Weights of a small GPT-style language model, trained from scratch on English Wikipedia: RMSNorm before each block, 442M tokens.
Each number is 128 + 24 x the weight over its row's rms, rounded and kept within 0 to 255. Layers, rows and columns count from 0. Numbers have three digits each. The size before them is the row's rms in percent of the matrix's.

# layer 16 attention query, 256x192, rms 0.0885, rows 5-29,69-92, columns 0-191
087:121081150090129133115144082145154132112118146138123109166126149155145129149098145128104139134120092165094162174112138135117130114113105130138135107140109134105120138147105159128096125087149119070136111114126136115077127117151099115107113125145109100093150140122122097146093109120093122162138124122141096105094126153079101104127115118182183114159105169156100134163159148173100059113125149123120129104180120141150160136129098143119107128130103142113110150156090146112153122125069132145106138130096203142102155127112151122143143146101085128146160119107145161123140128146106120109
083:115163128124096101133139134124138089149104099196156162086115113102127129118132119103123098093121152161102112116111119140128130137122143120125118115094132127120104125113130120100106141121130131120102115126119135147148105124121146181122193153105111134116078090155097083104136077140155101145115121125131110114094090143099166152081131227125134153136123120083135112137093149104114125152092127113116115147113130093092140124154149092137111140100137122137145120129112100114113138117173119103159122128112111114103151199131129137127110140201127122144122158089083143128105109094129134144
078:122129117115151121130116180126090141091167112161113132122123125157115099124152094125138113093098137156129121146094113135146156171184134131102168100108130144106129143107100084100139115136122139153135111128126140125127097166148113182139089123137136101133115102165119132134100106146120151168105111164110186152161101124173118148104120129077123130087073139119129117166134130097143115142120136124172140137124169150121088124143153150173116191152182104116150095146103130084096140159131138122139109153174101133117144126108129142165124103127147149116129144066104159142118119114118120144
071:154109133155098144141161136116142114158190089146160120090097138119145128159075124111101134160129080152143144154128098115121188122155130103119117089090113164083130107128146111109120119137105110146112098111140173177163154090099114140128122127140133149134129128163122186115088126115156142135099123148140111166138156156155132127134127145138110136152131118114112129083147092163115128121125143140116123133096122167120151143124114108099142160138149130122136113138163121140145135165175115087103105113163070098134124102135188097135090137118154182143169086121139132142117165125126133110
073:111124152142118132155089178108112105137148103145136153120121121113097093121110128118094162131128151111106116118144080155089147158104138125096159114144112132091111162123165120125120098136130151155100097157147156139125091135149088118143128141135134131119132126166150154125148128132142120122128145114104146167138110132154157128164152164124073084158140115112139155096163120130162114151101181095111175153080123083090115161156129147124132124108180120088149092139168118078125093143166104107091132124165083127144100093112138084136101143130167111136143117127131131156148115084098117146
077:109123099116158133104117058154157121153117132124153115114164106162158165119128122158182113131115120145106124136126128121128080088127117119122137092140063125148117098126170136154145117112143107122099139128118078091101161122136139094103117097132158118106121125133112107151116141126116119110128117125104130127134112116098086139133137152093113140098135131111137143151118159192143151105146112135137085096147133060122109160164109099136110119108102102078120103142107142157107121115062156161142118127084176132151171144137107152123165097143115140126130149144080128091099106153103148108
084:168139118123137143143147053155130144135131163086115130149150152099112126130159137128069150166097095169149136114117096132142102118154105138121145109147096101148137139093131099138144101132104112149109145100094152110119135121144082118098054131091158100133070140108132164127069087160117114123138114131088095137107097128133121102125105130130135129096154119096128155133100128132112114097111137141160121080107146114090129103161109114113127130130123113133100108143114085167124152132119119115131131118150157098137139168163145155128109155139098155148138080097096147156106091142123163160
084:139138147166134130145136125132117180141129120116127110113114129117154163140133082154120102085115125119119106122129078099172095133123155156148087148118098157123075106117107143169128110123143174160162115106110088111127069172120159130147195152084156121130132098152107161090149109110108108133121125150121146139116132148124122126117164159086096128056098090129172138121099137131101134131118099151139123143151142101104118147154095096146129145133111105109113118121131141134080095130143122137164115138114112136127148125127130148126137153184136128103130172143121121110079063153130135135
117:120146113112123100107105109155158145131138115123173142076168105182135140116090131120142117094123149120130112133126115159153130167134134125119087084121075146103110124146148162139146155120099126133127122109124138110130100139140144114155171132142169127131124145143171115183129115128100120146128099125125121128118100137113110119145138155095098125144163126095129163157116122141117161105188109140094076155103136084077110132173097098125104113126133116117127113171125170112090151154080162159163110152101125153147103086139096154134182088137129149112142150157113117130085092124149107109
097:140152137133151131102151102141125094109145112134144152138154133198157100143161132167159156100133172175086123102131142113139106109142077129110124105136127135116139157104130112137150160135146112139092103156162155179138117130131113095161127129158116144123135156138153129170110125117126135169100098136105125149186130139109145162182150101201100118122144139157098175162152137112133080132108135098112126133144094118069116089115126137144107122158185161133100155136115165116130114137133112114103107153097122110128113101130137137113107126124145123109128195151160136139152145139112146126
097:113124121142092132141120148121105133083133103139100092104106096113133120147097157139136123168148162113140134156173125160104135168112115106108163139119140075118147128140109160118128107127115173133182115096135130116163138154094139114094104134120128114081123120103149134144159135119128120102103106101133184088132132121154142116131095096144172103117122132151101125091088109100103149143114135114048115117149126168168147086078144162109133123118129093155136130121134146095207152129131120141123145151131168144116105128127126118173118104098138137135140104085105120125176099106159116129
099:134130133186127093115144151109152154109128102126153079151136130133138124109086142125154132094171090138093137145107153154124119135096103119130185158094146074133138116124114124101142089121140155171142145111138149147128138101108118110107118123130146150133100124157108135124112126120091121181109099119135119145154157133171140096139090080145180112123102123123062149129151148079104095108097118128105154084162098142103110122146146150134124130131168130169110190154143144143150107107113128134131128093149161124121086132117085128157109103105140100124123131106095091140150176134164137126
119:140098128117069175175136152138148130117129138119102134127088149065144136148103130117120112183137103180142122118139109103105140122097118092125107098152121161098116119090175178146178176152130108133121155102111134135128134157113126158153123132117139145119118154118142161141079165127144157129160107136158135116113122116128122130124067123103141186133148134107160115086128089170114150144095121145092108143137101106152120148081125143119133122103138153104098155134156129117140107125113118154179149111126154120137154130139156107109136142093152156103133147147111084097113084162150137150
118:131106125116143121137145071125170119099119110080128098136155130056123163144135155127121083155112104122125133118133100124112137108151083122149150166113162132136159152075106143119102117145085145108125107092091140132163171104129144100155069102114107116142154123097134125107153152162115142112119107133118167140119105113110112110110110131126175160133097117108096139135108138168082112110164115145153166125094138105165131125098111157083114151113119126159129155119141124144160102134139100163159118119102139103060156126148093098160107145110129088153127100128117139091154120131131121106
116:141121165071090180123181150120105128142133137104120140150112125154120132178119127180136128150156165158064132086164113100091155123127187110129140130157125139124131141106160114133129159156126098149075177161122131135104109176104120148123140133113094147118146137128154136146133165125115104099132176128134121142120150126148147141115138157124108083124123191132143130161112121128132148171108105165121123143135120131160098112132115133183127130134140106117127101144155125127141122151179176138152134139119078167132121145119147138138114118135167131133120162169111096174132147155141107155
107:116174111144062157118156130104127120154121146134101137102098132129153165136092140168146128120116116108089145097122129129125137140157145117120103138141070148147158141132148107114119136174106108160111120110165113135120147123143114124123103150084108172168136109112175107130096143168176135131141167100145145123082161167115123156124107195134149138098138180106147202108124123109173142169157075136122091135134127131101126150123130130168128113132120144111136136161133099129117157115129134156147116139080113124184097143147131146099121123154164126082115144112109119122147126122111128114
124:096129141139138128123068129139096135075130135136066089154093172116149127145165137105129141111120107127139107136112117171110142094134111114176101090106152144094117132138118136167124162156133118131129134124104189083124140115125117118125138129143149105137086119123118125107118114116139150152098127127106162105171104132166143129132134135148099158149121139153091096115130136138167080083103163145089137095158108146179143084146130125086129109151138126127155154120168144134080134140151125113118088074163127117094111108125125127122095105108165135145121079113159113150149174124144127092
108:067103119159128056092077142156124177065123101147098136096108148094130148102147151101150144151125141085150091137121124109114147124105160142166153151128153151126119131147097155131158125118091084147154118129153145087124158127129150129106141151100116113140129105142140159102124117175154139132146120176077134105153117160132131102114097154120140137135113098093128107146128109083147109086103127101118110107091138149131127097115133148078156168129145135102125089125127130120069103115132120139131138098153138121105131125130155083122129125162151107163130142139108146100133147098166111126
125:126077132189158127172143150145137161144121114129140134155129152118137150127115107125108123102173129151121123134117128100114130163131170136122120154104079111130112075170136145119126115139144099159129169131122127083175090127101135136090116120169135148092107115087130119108134098081124122124114147099157116124108138128132162106094160089088124119113141172140151147099124102181106112102127136156098153182107129103131128143108138125116119126126121103080152124135096122151179085111152165133168132113154145158128155112161092145139123143119119112161100119059109119110099115107124112166
119:139117126136121140136176117134133133161146137118119118135147140155123114177123113172140165136170151164087111104153137139102125117121134116089111100106098138127120141095186124137134149146113081131118135141159120164103150129108114144138151115112122119126101137138104133145093121142144149130147152128144104133149166090124143177145094138144067143119095181118119201083129124131095140148105111100094125143177103149133100137143155121150173124130126119160108117139177158108135127110153134127157168100081151148150097147165141094127199099093139142094141125122163107142135136151092151136
122:146115104110130116104185085143112159139108106145141122150183167195131126117134100141109128125173136130096122140141106127102097139148118131111126116152157128127123151133133141148128090114135128106139102120131157111124149097088108139113116139146131099134123143135116126136104146142127108090106091161109091148138085115147174113149091114176131083124102070150130120093147102161106105127116137135123088109128139125113137100143119174165171134111124132145108132133103093091135139152141062134096175154140165137125141080130132106137148150045112124150167128119099132116113174097117148117
115:139170150151127084113122183112143137098114163166133136124141130150135103122059141101160161135170113136102091129099122117181128126135147122144113147144144118187162154182060111129140167123158123128109125155141108139137111100106108145124145162122120168130156156143114106107112128135071129131107127118146170136094197191142112129076143115144113108150142101121154136122120122145129111082155113145145117143131147109088136091136093161130089132128130141102142164095167108116116098168145151173141127124148115143109126120117097158120131134114126147154113113136144132120136103155128133122
105:131173134156121148131143126124113117107131142162110153152124137139112161167131157116163131100098128112150115130154154141054151109136139110144125158067131109102141161139131113168141150115137103115150111099117131171079178131153118123052114120152124171176091129140141141148080100126131133154158164080125116142130107123137115113137156143110119128121120119091122124139111126113131153163151101116189146143122121177115133095089138126175109098184139148146096135176143112133122148160104106136115132158098146113170144139097134127104080163122133112104127117120136144140136121128165140101
109:132111174122123130180131155129099128168165136107161100131120154134106140123130167103097143125161140131090172131131135173099118074096148177143151110123115081106072103140159141125149138121128119162117107125120120095134100150151107109134101116088114142149125088131098122138164140119175147146149164121148102137114091126106132105133091142146100147172133162153154095091167105141111118128085167147116127073134113141147117143145111144127132081144137132118133109134136129151187095133136156090115141103150111175143126125165179104133094115146114158140134107113119135177118157123120142139
110:154137109088124134099132142173152163183106174128138180092124082168109139146104091146142138123155165159121089117102150119157145162159165130102130186124145172112159124122111119080133174093108106114076161134137145136131088132108112156151154121127104153102164094145134095142121070098085122099128142138132107105107151123112128127115081128146123127125140124127128147161104129125131130164105124108109097115080124101126114098174120169107170114146118125145102104111142104105118147137134144161133117105136163135110168098117123111120163116124105124132149113137119138137092155120139168132
086:124112142157114112170131119144089143175148116106134119143134118121088153138140118133199142093147137140117107128149140113112133149205095110098117145108130122150121140111083137134117122094116132086161151148133128135175127173117110110113145138125126122075105119099147133134134072125143104092125127125161077119124126094143124156148135106122055102146107127127173129125128127123152143186147139132118131128181123116177110156154112129165095162159156105079144098136132109105127111125145126129149154138138143122138083136141147146129125146136127115122118124176086165073158099117099105148
100:135111128057146170159133163145154128132134147145130095101135126098126113111123160120160128131129111137163193145121108155151140156084146104119106121093083146139177142143146162124127154104132113150150126086111129109131128129082109125129085107129137075123128161131109104120107138100144148093136147109146157155140121145124145084121143119149178118131117098102123170134122133091114115108119148119124118180140138112112114149099142101123101094132139154120162136148140114126134146143137152115176096103136114136076119153123082158105119150130113099066104180122135134141090055133143093134
094:151106153175112155119133133140116182130110127135141143143133141132136130095127142112103120101199126146101108147136117157135141162109154145098126111117138106154112130138144092105115123117159150124119107085149161099101136154144130098105131167152163142093145110132129143165107155180163103135170151091145120161110133111130165124119131131171098107163128175157169104126151161098113116129104136125147117117133135124114133146142111177120132114112115143128164130147142125166142100147149150145069143177146138133117088142137143135131156147163099165176134109150098109183203116120101120161
111:102113171128132150128122164117122153058140139126121107095118155103144114126103178104159100103124105100121146120120120159109101155111157132144079117154114135115120137168154158106142168135134096140143079091098163093121105190132128175119139124109126107144133098157184146108127150150105172115161152140138149150146141120126164118081129139131135158168137140132128132130094068116056127108099133114105097155138146148120116115126143140112129136116130138124163122119153127131142124126156142129137090094145135187096086139152143158100112145130152131124116122151122129144094085134168088143
105:087114129133123136127087166089147168140135124147144138123145128120115140162110134135165098130132114107129117148172103191087136153130155101109109106098103151133107148149134152137112127125116111126150113099130118106116132136146151172143111114094119131124131174119104119098100133180106141125129150078119160138125159089172143105109112149161180155144140163172142103092120107126066111156088125121090068134157144128135173126103130147135112093142143156105196078159135113119124125136140162116108141111109133153129092149136115148131132114107180158133140146179123107115129129123155144116
119:129177130161097120120146135126106068129120117135164133146095110152159118133157074130110162143131170108101118095111135111133183124159121158119171133127137116130121143089125065125137105145114158160133122137171121137124155126140078103175173142148122190113135124134124123149128094061116110127116111158098087101137143116137114149147156111150080139128146150116095143157141184134190132117103117127176166108106104131133107124144125133156121136143116117129079143120123135137147123120115126136113111145078104088138137097099129143113113142150127135134118098079121124132153147130079124153
101:118113124120161122154130130157133154148126132097117116125158136102059125076101120137111130156171134133088111123118121142142168142122174135117090147134097123115152185157160103114101133134134147085102128102144106122132139165136094111123128171082116125121125137097114103152182116122150104118142126093135152093141118104166137167074135112187146089150164154099124157093163121109121130145130116160128146150141108129150105138138093132145095096156123170162096137096130087159111114099149170102143099121139144174131102119133115134128139132129100145118096115172114153158104108130092117155
110:117159120120114140126143122134095089135125131125163162132112111131137101127128128175117140146124161157098115136108153125139200121152158198118177113138148064161103113091113120099118139089136160129124147113159101139119155132127072105147143152147101161121148092137126146154143124089091100129101134137122102162149116114128127161170134124163086120129143112097130129157161151165188106107115145093155195087133118120099117149146132125142117140121113123104122136130116129096184141117100129116097106142097130154118128106110159135127132137139111105128101117073112157153119143123104120179
094:120120125164111131136107156141141121159166141139135134163088129140113109182131112177138133148111150142148100112136115159121167153127116095064141122109196083122096133146119104125122101122151171130169151138148130134132140155137127114157103124142134139118083125124143111134117120097113120119078147093143124134097134099133151119143107096164091159171108159094071137163144108144162152132077145126134181083135109118140119127121100125132122106100097095157130108081159127147136112146130151149144110173106113143174143106145122121106121131092140126069106102113163151143109126099104097141
089:189120162131128146170132091164121140158116129106149078112113108139143118154178129123108117101156140108116160130167110084186111102145089114146142123079102160109127112105102097122155100127154103123146122137090169100134115097091128091141124100118131069107100145117088173100132143111123124107137103141130107118162105153116140134112110114102132113140100055112146137112099169120146156139137105163154143111137111127160118159119127159139150130131149149127103181150152108120140117100131070124131135107141154100104133123145117141086122137131162138093129166123145103112136119113103136083
107:085122130063143131096122133135116175136096139115066141104165135094152130132114164154117089155145106111141150162129118134115118118126152095141097141118093170122163121153095138130107163139135119125139120070148116142135080127154171141135096134118147102120096115095150135113099159166157156111139130122147165143118114157095113114138127105077189152100118130143151140117115126111083147136140129167141142168165131136135148154082105081067108119110131131082178122137168133126165131116140124103137152112166156116142150174136146142133114122141149151122124131154131129118153099145128140145
094:157144175080073139115140132119129159143142107097136113124130155139123114119123102143116079154149104134120141130131148110143125141178129148137096121153113102143155133107130075091105118138096144066108147101159110111131150149132098118071121130129121147128144133130128139120111146152120135092132130119181147134144163153146088098130125128108164094108127178139106138122153137062049124140169140127116130158133098108123138122161134141122119116092142164118141158137081134095179146122117132123122122122114127148127146098103124134145140092119132134129086163164080207115144125117148160134
090:082135101146181137166103140138101173118135158137137136111175151162115124145144092144098137138168120140133098127130154143111095135158142116103145110155186120144145136165089097133109100131110114085168141086105114124116142111111097125138128145156129107101129113141091118160123114147124076128114120153144112107107084138153134060139079108087117112123146148114145107126147141093108160116163143113163143169164136155141162163124137115107112094098059126147137154126124104118126137132121115178093125125106108099128156133102142141159122159080137140130127141130148125122164108151146121176
093:126093146180132096092095121104144132145124170100153101149096087101087090106125140103151114138133114137087143102162133141172150135135122138139114151112149109201109188136110143121102133108099145100154157140166107116153145107138133085097105147117142140149106129149109151147112114119138148148149113095108145135148139092156094117137112095166148089148141128147108102077166146125152076101118106144139128100060149163136118182124120137080118118152134164091111143122112105146119159111127112120127144157123143112111112159110173111118138123092101130155129091132135123121122116138153129109
092:159122186120148120164188071159155162120128070108162143115163112113111141133071143129142088108153130106126152158150108096101103149158148095071130137137141143122091097179105151122101099148102141084124119155101131096148103166142136162094101115097094058112106129100107139088112132151101129143128130132158133176101140091103122128117122096142128104118105134129150123108083105146114158170165128155122112149100111144128130118119137155131117155112133119150158099114126136116126138147150152118108139134137128113108115114107112103144150161122150104133133141148115122126162121083145105147
099:180155162149143129160124116153144106148128139143135133139139114143153142171112116156175127095139133119110125141160145123126106112131164121088143136094123133127142111121147128117095105116125114126114135134138144114119134143114110072137127148149159073096108122150127168085114136182132106102035161141133117096123104138094115141142131091124073113122072116117161149134145135139118132135163112118130133141145152139117117115165140123178156174072127136175142135132132103132144150147142129122098168138100134143116158103159105137130120136141135117158176143105094134108184078177109145093
097:080102114129153097127095183128095146130131140112097139192077173107115143116111124142155177159137114183155080124106186128115178105132147142126128166135173103147143144138129117153161198142144104158140116112148119155133127128164094142153104149112127118117186131142136097145127146074138128151143099119129141105127141138151131107132121157128134131114147116138105103133137132140109123111103114103144159135159110158136110159136116136159124103140143150121107173132129141128167129098160128126178105088129156123126123153133168124126090138123155114104096113131154090145118177122149148167
089:127121130138112146107114138186150081114192098146107141107104126141115094153140116123154114150120131176104133115087099094101117149098153119116084131158125126109101118133103150110154129128137160151098103151130106136121157149136109168103106101159113119131175145173112135127102140105134132153094105109135181161144112086135137147097112111161119142163121135130108086145100092102111092128116150105151126142135107110115136097129115153107118162156171103164120054121109163134152126156132187134158098123146146161116128119124187138160108115124107106150142130090103117163121149137158146135
097:174145092100106146123146131140147154131099133104147144138151131128130134137137106139094104149108171131127134153139151126114122142084135113106118137130129121175147164134111129124073120125122132098078173149175116157168128118117162106143127168103132166129101122123143110145154080104099095073148135097166166085115157134138124162129106062177109109148095116160127152102142147143129180133127139087083123082111114130099141130127154184112098156128127121154131164146143093129142123078126139123138123142090131095138141150129167122122125110104120149151133123125100176134072129113127127124
087:130161099107142170182111114170121116157128104170118095109176124107128140151156117122075128105109170058151132153173123083101107159144128107121118115148131135088146123118148113133138167112126106106134152119107159117140098165123147168159114131146137105103120135108093107100127113093128119138127113094117128121116154147122158170108139116104109125125117131102170134155116113097144158135079153126147163093148145118111135126119156123137157130116145081101179158096116162157121125069144136143157149122097116174154134140124137127104138098141135131121104152124123097106160087124074101152
079:139154122181129092139130062106128137126122119096137136140109153107102117113101143115133114107140124116124147130183152125108134157120121143142130114148107102174092124119132124108125124105138111134142157136139180137125168127111141121119117120131151122096116139146120140114160170142114135120130127078132123077143181136116102145144145161136138131162095113104106058164104077165159136142143127124146121115125100129146122152139126117121150153096146119106095121102119191181099123116086144141097135128119115181171084154141119096131167157137148126159170111153083129142178090106169099136
095:133099169104094163131107099163164118135109117105130086113133128110107107086132142123137124098123110100098160126163120090134134123143095117192128124149106146113098106123166146134085139151138133117113154153139169078117113092102133105160147105136163112140122131087119130112126187133115134096141154126091129112152119149102094131118157078108071141154119099116129117161126110125080106129102107111130138170117095088177090118184160161121108119126129146135124137146140129154105105138154105125137138139098148168128100149123126152093125136193154173124131135148167114109109126117105123110
097:166119156132084098129079158113157081167138163104133110103118141137072112169098103108152163143151167140134116137111164126131128154087148141149126129122101095129140093130129113091157129158110109121090139099144127112106119088115149120124157133138181100106105129142150101102150139104124134157076147104101127099127132138140107169190130121119086144097147151076165148165145134151140178114098130144127153122090133137104134160145127112161142120116157139120122128109155110091098165100131084131158142091119142099101132140156135130082171128128125124113143136115104132157086106127135134119
090:127132122116116179107156144126142101111072123127108147128157147107117113090136120162116127143101176162098142126115136106119193104153160165141117063140114110156131166150126127097153136142131159096081108113113109151155150128136126121065106131084123146104173133157108115152164144166083076121141135112164174146123119132154120135111120117134140119149160160150144127062143128093135127118139129139129109128128130121136146093136125109190096137129119132145117115139106087104161163158159202138106110126162121150098152136139112127135108126149100129131132101124126143132142112137089104143
# layer 16 attention key, 128x192, rms 0.0803, rows 5-28, columns 0-191
087:137141154146129161124133182129114137101120117111144097129112099092112103146177126160129127094135154076139130105133116115120146140153185134130136091148131120111125109119081134101144101171139162098135110105144105142107125116160148129163124150153145123153131067106114178135151104125119127142104149110097084108132108160152160078127130111176135120165136123152113162091103105087178111114125148113097108141130090159118123130151150145115127161148144129127153131090158080120148114118147106103107125166107121141143100141122127088164094171111170150163097165141158130125161113119111085127
095:147084083089170157083113094105182106120139178140130178149136132181099102115075113137116128165142102172123128121146167154127083137146111121147127168172123096149134144194101164133158168120105125106144131109146119152122168115142146113149093134137179128133110161140156130145134160147128142140112118135160117147145147133131082155175117126162168100123148099136093114109142142108129102164170105132094135115111140125156154123093167151120121119129140130120105112138131150153125161109142148101134140138105113108119139152135137136110131127152112086132139086137134112128117141141190135123
099:179088152155116173126186140144137122115147114136129143101117154099133136131139136156130148134148167133103160128134139078115103099112155120102156139123115088128104139168096156109132122097118118155110077173132138121159122123104122099065138144125114125107152122105124159085123112097126151082153133169146154127140112115145157138110094088160181147153091128174136090114149119103108115146123154134098104152167122102143164112127120178130104157139100153111136148148151122120158144109114090139089130169135140141104077131159116107122098114092161158113115101124109140157161138127139111105
080:132134131107080123102139154136127141181076163168125129096126111129169184131150114119116105150117153128093135117122136124094152146149149139167145123099133147158132114090169169103156138140133121147097156127128161144140132143129162080113145118110098151113160165166083157157149151144083084112161172143114156135160158111131109114148121130120114144145127169142123146122149124129112128083121111152090111124053148169118148155112157151156153107151164114149113107104137084134104126121108123111115136138151099117135192156161149115136105132139156114100144115138141112160096124117159117135
081:153144113113095112104161080134154156168131156075156162123167122096095145129125139140103134135090151169118099112116175103110112096086114126124153144179121104099127154156081126116090145120161130133125136097133146108120157098135151166104115128158113136139141091111128134136150174124151149147127094119168113104093113125108124168157077161129167134130127117130151090156130150160138105129142150102141133117109140123130133121112106162134168144126109157126138135149166127199129110128098101102115162101114142115172137101107154099143112091107116133145198099089118138125127137149123121113
074:096144185132124141122097080144083117105123099126090077124128118129155138120187127149163112075157105088130133139153106165131132111143095139109133110154140132060158095108111161117151087164131104144116139116123149144173109148144110149175132106105082142135159161086152138138133097145118141159110090114068112121143127130156155149143130122135154147141125137148088154165107141142127097096083114099157144087094120147078110130123119148139102123143115147125157126112163111148153119114156119121141106099125133104148093089142117152146116119143160114140126122130094147108158144123100125106
094:099133142126158138125161108117145151129145118150145106117129133110091099157087107137107103086108111103101126111160115134168147153115084142154131143146183055081120136147135152133141133152110149079107095070166110116097152148145117127145123162145151073094127137121123157141111152116159124083113149108123139084087105147145131133136125098173170142152165112116143094137145099127182112130123144122123158131135101153094128135144160120133150137166116108152109129104136126162124121095137128127121097151142107136079090116109095163128138130132138134138103103164151168190152108128136124131
080:120120142148126135132114152141114177118062080141128085122137162133156141099147107132115171094128092103095145164170128147121108115167097109138144082102120127145151119116122155151105123151113148077114125159152127158150114143125152143130137120103164107139130143134113161080130099144142112125128125123114135119129128159149152124110144162120145123129119094168113128160147080156096154104123139151144102082135124123134130152116076144096115128168119134134150153109111139113103103150156085144107085138107131081165113119154120085097104148134157091142083108167152125120191127147149069124
090:110152147125121100109098116128094101143147116136133139142167085143154149124132164153142141094140117096110123121102148145133159122127117123112169127057108103086160134130119146151048117169147098131107157130099132151154110144134157141104142102144109121163123154167115139165075129136137161053111143139139113141166137109106161135126065144159120102107159135106120118160126137164162092097160145149163117074136133124139112147091132096131169146145151134117149090124150161131141142130151121129110120163138178098123129103139112137168106144111126133139130114135155105138168133150100132131
108:101142109147125117157149094111134109147117144101167149145149105149111132119117094124119135124107157147123124137145142107126101108122140127138155153161160142170101171137144118122088109106155126072142143147152068146100191106216116122139125099142130122128151143138149132160135120169084146112110091098124128131133112122101077117170136171152099118128130146093124094155147163135129124127147119139141141166123135080148133119138152120139097150129112146130106092149094115090101161136123109125131170138122186140107151156087127155148145172155115138126187087114135116119095112152126148144
089:160131115123159128076134115129122121137128166127107167126130110192130087162124120147115152189129116150138115119127115101147130150105141097093143138119120164135128115142143113124075147099147153103149087100128116155095119165093118116090135161148137103145132142163136072122177138114121117136133125152125119097136188102114119082143114101116093098094137135074148144133109125082117158134128094125136121129143102107154153126131165123172146117119102146162117071150125110125092110121168130111136109164104155119161114167130185155134153140098125125088142144138147168105096130118138104152
100:155130133157126113130135127142150161127161140130193098109128124139126112116064104102136106149083133132132126154092148098128161096143142110096152144092079133126145142171110151093109134090147136110135125109131142143140104112162109130175171127140151143122126053117109160137143133119098088127106128113115074131130096146159117121157149089155136162126130129082135111119124123087123134102141136108148161112172125089111133152133140143121113128160150130131127098104138061151103102143071111096107086112151105127128127121115119090105150110124111107139134154107141160131114100113175077152
095:103113064104168122105122153147162154115159146135080160124111155110133144115154107159137151111105129106139135103111110122148121145118136142102116148129143127141170085119142111143164130144127097137100131112143122119169175112141109139152117112128131161136130129087108107106096102121146131061168184133126137071109117151153134085133106096092180147113149076131145146130106134094137113139135141085085124110157093121141092132100144128157145133140121156108123118156140111100122127115119102164096128147157176126118153111157121136114155127113119155124092139143169176123193105112114162101
100:114131133140157125123164117167151134079117119157126112139137118122131113114133108162125110110096118128132105108141096133154127119127115128136161144192143103130153131124112133132110125122174136128113095124154108126105137116161112104126121134146111107089111130147100124132131150148197116114133130126146135115112121111145102146097150175112170145153099104144081127140127139151147152132116122140138209121156109098088117136178147109109176149124113107093112146115131106170124124087116101148135129115163150195109120115141086063147125067073138111159086156115116155120158092137080129124
121:115190123152123154122152155133140142104134086106118140144120143115125174134096133142163131137130118097141104114119118104139124129118123126120105127101071106148164148166159129158106162143129123131119141141124109102145149129113077209150150146126138146155108128145128113146084117170072148137120180135184169112087166141153142110093164095156133174152162174145119154092144088131112125117090126097108099172137126132148082116135116101190129155124146109123145120163155136152124131126159114152159100156155130111117136141121118158120142131146104157121114126119161133138154111140154129137
103:136152115106106109115163167142114120153122122112126135107118092087123163082075120162098139130133146125113157132091154101119120171119154095105123135105107127138172141129114129142127165129118125118117130129150111143138157151129128160112143119107105173188108129069150072166076103139120124117132157086146147071115157115119122133088131106146160142117180099104138141090100102157144146152166161112143085167170147118161114135142103145126142138155105134136110138137170095120109179104157118139123106126111135125174131154124149167137142136121093124113090145142137134088145115151153121151
115:113122105132130117112078132127131132105125145134110084115098152122170106147161123118160169132109123114108119113123079144100147130164112141167118099068170138120118106100138155117123131175149138143132113135092150118131129122169163137095109128125141138121105127147124144145106138146171135156073058144071124124170110114135104127147096139159130131110121131107116113151095132111097110115089125176136102163092122096115130111119111126127139134131184162123095140108127121101046106139184104164120110097149114116126126129104156144102134149125168083118150107136090114119154160139145121112
103:110098181117117172121108131136114125095110083150131086113162091137110094128140106133143137152135131095148120134103110106114109161148172140136137116124120173089105135156141175107113134091121146136110147138135123097123122146105118164121150114133153119182138128128156114131144115123158148128061097153101132152139098132133129138179112134121128124123095134141115101145147114128172108152147126160129167099086129118095117143181128169115124136136148091121086065108111096138093109143169135131146110133102119097093157127137103086167111157151197133112152121124135085137174144110121124105
111:113113069125143147119160094106085164148126115129118153137146144147127151134169123110130121114111144134132108126117105090125173177164142109121117159108139126126115117117124127141134119130114110157134098186122099121167110116105133109107148152117140134097053131103130091101157133150115140120142110088122145119108142126177124113093129094118124159101126147132123125116143126131167131078113140139130139133116107125112125115142174166145116129176091093066124118123132133131134134099107127130142107167159127146097080145149122138109141102121168137194087122102127193105088181071141108128
107:105120113136100099084146130119148113164157155122139152135144133121132135180126121142133147097148111152128108123133144171148128160095116124115064098077120133143116158120133136142168180153132070116117171147117107154130128113142114194162108134143152154143128134155140116164115184145137120133138159154130127135144186113103157157171133118162112138133123154120137206104107144120121108137119094095140048117134164159120145130128128149134133096138093140146130125132159126104153179127148139158144141120090167102160114141143151150110120149137115169104106098148144158131125133126130127135
105:136131157152117140120166119170127099139139134106158110145121117119100169119179104077085100135168138089128137130150117121141107111071111174126112095128085124082093145092148135130135089150136135132117151141154104114127134073111099127111144120136152113120149151134135138158101194135145116126140124121117110168171100089068150120144119110137103115124118130113126083103149129111134131168149107123150087112134144134094130149113146106116103118140129138105085149172088117102154147142180117118097191112162137121119098111110141129149123122154084164107162113100146111107148139140150110106
112:102145107119127125133152126113167125133162106114125113159137158115077146082109125127130101147144130144094124120168097102127113152139133164086125129140095116151167125192146170111128127118170158156117117140158133142147140132147152097136101164099134105153163118128092098128113104119135146112112133117104169128094159165169102080052114126134146114117155127135139126090141080123109108092132138133081102119117158095107140091148138128157102112100133169071151138122145124134145139131098148121114125092155117169117150110147113082142154120122138172126140153152155110144100140075137096136
105:103128160140116084126108147113135132132090195147139116112127127096145131173057138097125134124125141120141123123125135099088140137099098129152146139096106094136133144148091103136170161117161097121083149148105119151108128117124108100094126128148121157112113126122117112185135117098120128210076126091130135142163150119117099122112159180123111112139110105155132108130120128077155099112152143132088148135140124166124117112098120103095121141179105142161139167116117122139103152130116144114173113110120153098097106135099133160136099123149140132128106096120104120070166103161146139127
103:142107136186120160131119127135117087140173148143143126125091144095107139110116097112120177118137126128122158122124158123156159138092113145133111114089132096110116127096119164145157099098117126128098127133143127102123103106123129113131143134099147172128112158153107117086060117110143148170172140146101100072077122093168120152165169120162126097157119152168156128170150102118083117150100153101128110130110072118137138147100127135128134120149115172113087123146150172101122122132078137095142099121119118139144109130126151103097125098075146154102127140137117124110128133128155158097